Each number is 128 + 24 x the weight over its row's rms, rounded and kept within 0 to 255. Layers, rows and columns count from 0. Numbers have three digits each. The size before them is the row's rms in percent of the matrix's.

# layer 2 MLP gate, 256x96, rms 0.131, rows 229-255, columns 48-95
087:138120129138145122112103164151126145134094161153168121148143176089098125134159126091123144152105158160107162121127135127119094151122148167100155
118:094143147160095123121122149127087153085145104126087116126117112111143107123095117135118109151092123109137146143098164151095128147109103081178115
088:167070126133139096131133128079145122090130101092161197105106097146115096109131114166134130124125114148139096161159127161131116118136110144126128
105:092143145129127124169129166113122070141159159118110114166113134107116123140094166136138161136138158127150118146094137133143116136158134123150095
092:160113141169099100105127133094137155147137108112163168119144146165122120151122109130140085132126121176121123163134101125105148112166159159148098
114:109151147149148120140120136101165103126130106108111118112122146132099095103124120159141122094128084112147137134080147134118143144091126177141154
098:123127095142108124148161105115183144118127149146121129114123151127107102112119153114107150143176136125112137127135147135093161128170146144120155
098:128133116140143109121113105092128119148113128158111102129110142138147124096130114145177124148157132173117116096152113142077129079128122123112171
090:129124132104127117169169113129171131122125161104119132128163119119153135120150135153089117124125130103140128125155107140133081139180184126114130
093:173091144138134132126087122120110127143130135161125147143084135184160111124172140129109125155134115118117155092089125126115135113081152120119122
117:121139155113108067176148153140094108136106168158155119108117159121138155141076125145094132139128123109182123081117146162122073151126111137155098
102:109134145139156117127137115095107135109147087158082167110142113086140134151109155108112137122145116147107090107097113099118116147148131148108120
078:155095161141120123144153112097111117106113143129093146121093104100099081147131148101109089108139142130147114070159151127125131159092133156114141
078:118130149112131141115122104114106091082114146119139146136145152091114116117161150093122085108113111140097144131122082107124117117148099135146126
096:146152137123141126161109121127121081140073150129148167102120113137095119109142115085145158128148114097116120125153128087076104140123157101116156
090:142128166143120080130136140118128186128154141166096164151128133104151141171150100109134147075171124162163132141105122138121161154145119139146135
104:107121116127131098120146085127133109105113133189156092141136129130165114090124129157143128102083097111113131127108136129125136145147089160159104
098:154134162128121151144131157184164086092121127140171139147136084130109145139101113172123082146164117124161149113098179091109089082113157097162138
095:104127159141142103134157181143126150125133120141115123077139127156117127087113131168135090126093109077149110058132131124140149151132139146069104
107:118139118139100117142061146128114114123162171120160159121160146121112069153121103096058105107080133140130136159143115132097152140117111124116153
092:134111122144122142130121137111126095137122112104103123168139116155121160131125121119141103112089173136110102115139086122082143161192116115128120
096:104129176160102144134078095111140137102157126143125138152086124125146137128122106118206132136088118134176148123120155133131154106164099159113121
078:142097120117104096151150109105142129118138148093132138123119180098110083130109108126126109153114163118137126116097134114144127130131076166069153
096:116114179107145175135157110123137153151122152190131133131112125157127150110163173143123139112125163149109123114147133091130134155117159131107126
093:113165078121154170144101103126105119100141143167116123120132130173118117089147123112111143078150115118159187131097122136115136103075143129113090
103:086142141096100168163160086160104120106145138114133102154118119096111138093099118171122114169104136122142145102114090133162137144153148107151097
105:141149123132157080137146126108144128170171142135133135178128148131078118115103117110137162087112130135149097105116110109161102102109126167145147
# layer 2 MLP up, 256x96, rms 0.122, rows 229-255, columns 48-95
089:143126129113120132124098115141139125183130131174131130086157093144123125150073124120122124144107142113093151155125107123091106105121136107158195
100:106125129127121142127142133114110113121119133177095124127133133153150137157107126132120111076113163110125098109159129119123088122131109125132099
110:139134071134124146147121143115141151118149161117092105118112103185159123077100133145109094134134164120123119114116136133147102124099138156137157
107:124134145120092094125120163146152167109107153149165147129133120133160145092142158088099118105138135160174144117130134150104142075137125106119127
094:112117102108159099090153160107133138164155106148090087113143133105116105139114102094102129112136114144137108140130148127121150104127140148143123
090:141110124118121127156146120160122133099131104157109122121135137090100157128116136135153129142162106128083129130156106092121178088131116101081176
105:077133109078087126116165158111120160101125120130086147155136145129145130141084130124105146126122165085151134136106116090165133118094123128125119
088:113106133151131139147143106179121123135127130117101140136085141129120130131146123151102150132173119148091112103114127101133092130207098109086153
101:136127166100156145101180141100177140135133107114139128140145116100102168111127140098081117137096116095158144166121083109140105164151164088149134
105:086139105155116126116128146139146113131157161147158140138130130125090121112076138137171113100133116141126085132127112134170107102156130138109141
116:110173139144155111070109110120101149078126123154108169107117072106118108123156142148144119113081168152163147130138117130119150102145125124099118
100:131146114142084113127084137124140130154110132124124109175148120149191098142099067129171114171121108111125137146167128114063092128169122090139142
087:166156069130137094144128143119132174126127120097132159107138110118107124156123142124120091087165177081132127090174110116149090131106170117109150
090:125159085085152121099138119099114129115151142168121086093132118167118108113153098109125134148123111157106120148142093105153129113181155161159146
089:128123119108121093171139122148114171129111133127108122112107087146107132129133131142129112140175125158105120133156121137140145145120132126080150
101:132145142183144128129088147134140168134142134158147144135121112142122133149139103142116140108143110157162126152186161127143145135138110154165144
100:166140108138121136132161128151134122148128129145142128150125119093107133130108146133092120176150166111185112161149129158124087146142160122118101
097:110101126153133139115108116148177104125105151122105153128121127153140120167152144126104113102129091141127119129104166100107141177159085167129071
096:145113151138124136110133150131081186130127115139132136120132161133111120138112169144149083174094151146133122138136092136148157154137170147065091
092:087127132131120118117132158154141113120121136131084096165143135140146146120185122145073124142149146086138159150151119155124123099099087104151124
090:113121105146103076123106163145141152128117143135145130160083129112110144136141152079102138138140145131174157132140092155117125088094111122104129
103:134126145156125150110153107140142129149164127126150062129144130112081102135104139115103133082121151140088154142117158116160093123127110147078113
096:123113091152104143163107126137096122143159109076116140106101175158101165109153135108132089159121137132128105130128129125175106131146109136129125
092:142140127177126090126130168160168104114150095141170138124141116113132131129140121126095141135107123151187129133134099135109133172149118133101128
093:086106160137115121163139118127135139145130063129124116109131122138117126148123115183078091113114115094096111136096129132164111121152144144133154
093:157115195120140162128159110162109136102155100113084143129132155139139141102123099170116142092102102103145123118109094169153114157124097112144133
111:101109123122090148114132113122127143099127124137125115137119098108141115107144145161096127115105146145135135143097113136189146163129172098097095
# layer 2 MLP down (transposed), 256x96, rms 0.112, rows 229-255, columns 48-95
096:173114150098175126141135133140115147117125117116116070132136137127120128130116152114113111112132119117110154145181084123154105139105089146097109
125:119122127131129203125143115114150146133138093116141114122133172150100110161164079166113104139165098110112099123143151109127110141107135135115109
086:173103146108168144105132118101150145124136132123116116106172183065114094146165128153114147128167116113125176095127099113109139132091141156118097
117:140140141119129183088165119136115154135095119125125181103129111165121149159096127105087160136109104135141150104142126135154111098136160144112141
106:139139160147115119167131106130123128125126119133157153154112101123115101108095137132150103127062138124129143161135112137145122139133151130159131
113:138183134124113141103146130113131119110158118129131150115141173132136115142101107149133172119133143135171157131123160156140101132115136163165128
082:118128099134180161151105103126138089119134128109112155107089090159100144127121111153109116148100153098137096135126154111130135143074122123118141
104:125108126167131141149113093110095129139099106147114111090131190132096115107175092120124101146182126150116107109128127134121113144112103112109141
084:120147100126081094172118170114149096140178146144165142129113097157102099126117104135169146148100159162150108141147121136130152141132134108123157
070:173152141069100147096162104132120139148101131140108134109125147106142142126144186102107130144141105098118180141124111130132153139097117152112100
120:138170130088164122180130131120128124134105127115128190123120141152117152159161124104101135115088131129113129143098122111132131119142151162116113
093:140110125176134131084107121159116102132180114080124150124131101165119128137139124146123142108116159137114109164136100173121121113159117088116130
107:135111122076140117114120062169150186112127126078144140129135098167122138139123140164141129145135112111087123106110151129140135110122125143135137
103:115129118111121095132113112125164171141173114131150145121110145156158117111129132146126130156123116132144111148170134145171135142091132110138149
092:129178143118127126156120114138125148149101107111105127121117173095119108111161122050157111164157113114092135118121078126105089129123129147113081
092:132105110162097131116105124149133109145135151123125146113125084173142144100111102172133097140094151142095125124094141140114111126131179117121185
099:082129153136168163158149114131117139120071157132137137076103149168144111111189092123119083138133130096153102146134102158095152132156135101127117
091:094116116110093146131142070126116162126085119101129128115149142137115152119164110089109148120124150124114156116094149082123116114137126125147091
072:129080100135140121116091098093126150116135120113147159105144111144132105131133107149153128090123106123141096131139160157092138135084143066132146
107:089150123153190115172140105119124155183121137108108121113081137142109130116136153130154120163150102124088109156131093127123095116113147156175080
083:145124137153143134113143083087147129101136144133103112077172189123140154095121128166116120110152131101167082154105140128122133103104115141099133
091:120142152130153115127107139089109135159155130139123136143127093132094180127140093136177115127075139134126112119110122123097125142142122103122161
095:128086100117116167131122137107109151133117132137133142149133112131147134110136084127119135125109157108117131124148135145163156130138153117165127
096:134153167121161181134152123177113138129141124125135160112145107162100099144171135126109146140119138112097146114097083154111138131097123160106121
079:181152126100124140092130134125119097141151152148102142134123143093127158169120158144109149138145152111127208118126154109128135134184146118108113
087:121093115158148151155128129092140136117121113103112183130121136196129109139140118136100111154104138183102097132104129166082133123136140088140138
100:112150131089142151141138143117129133126093152137153144077108120123145116120160154136132115134119122107112157147133133153122128129092163147129134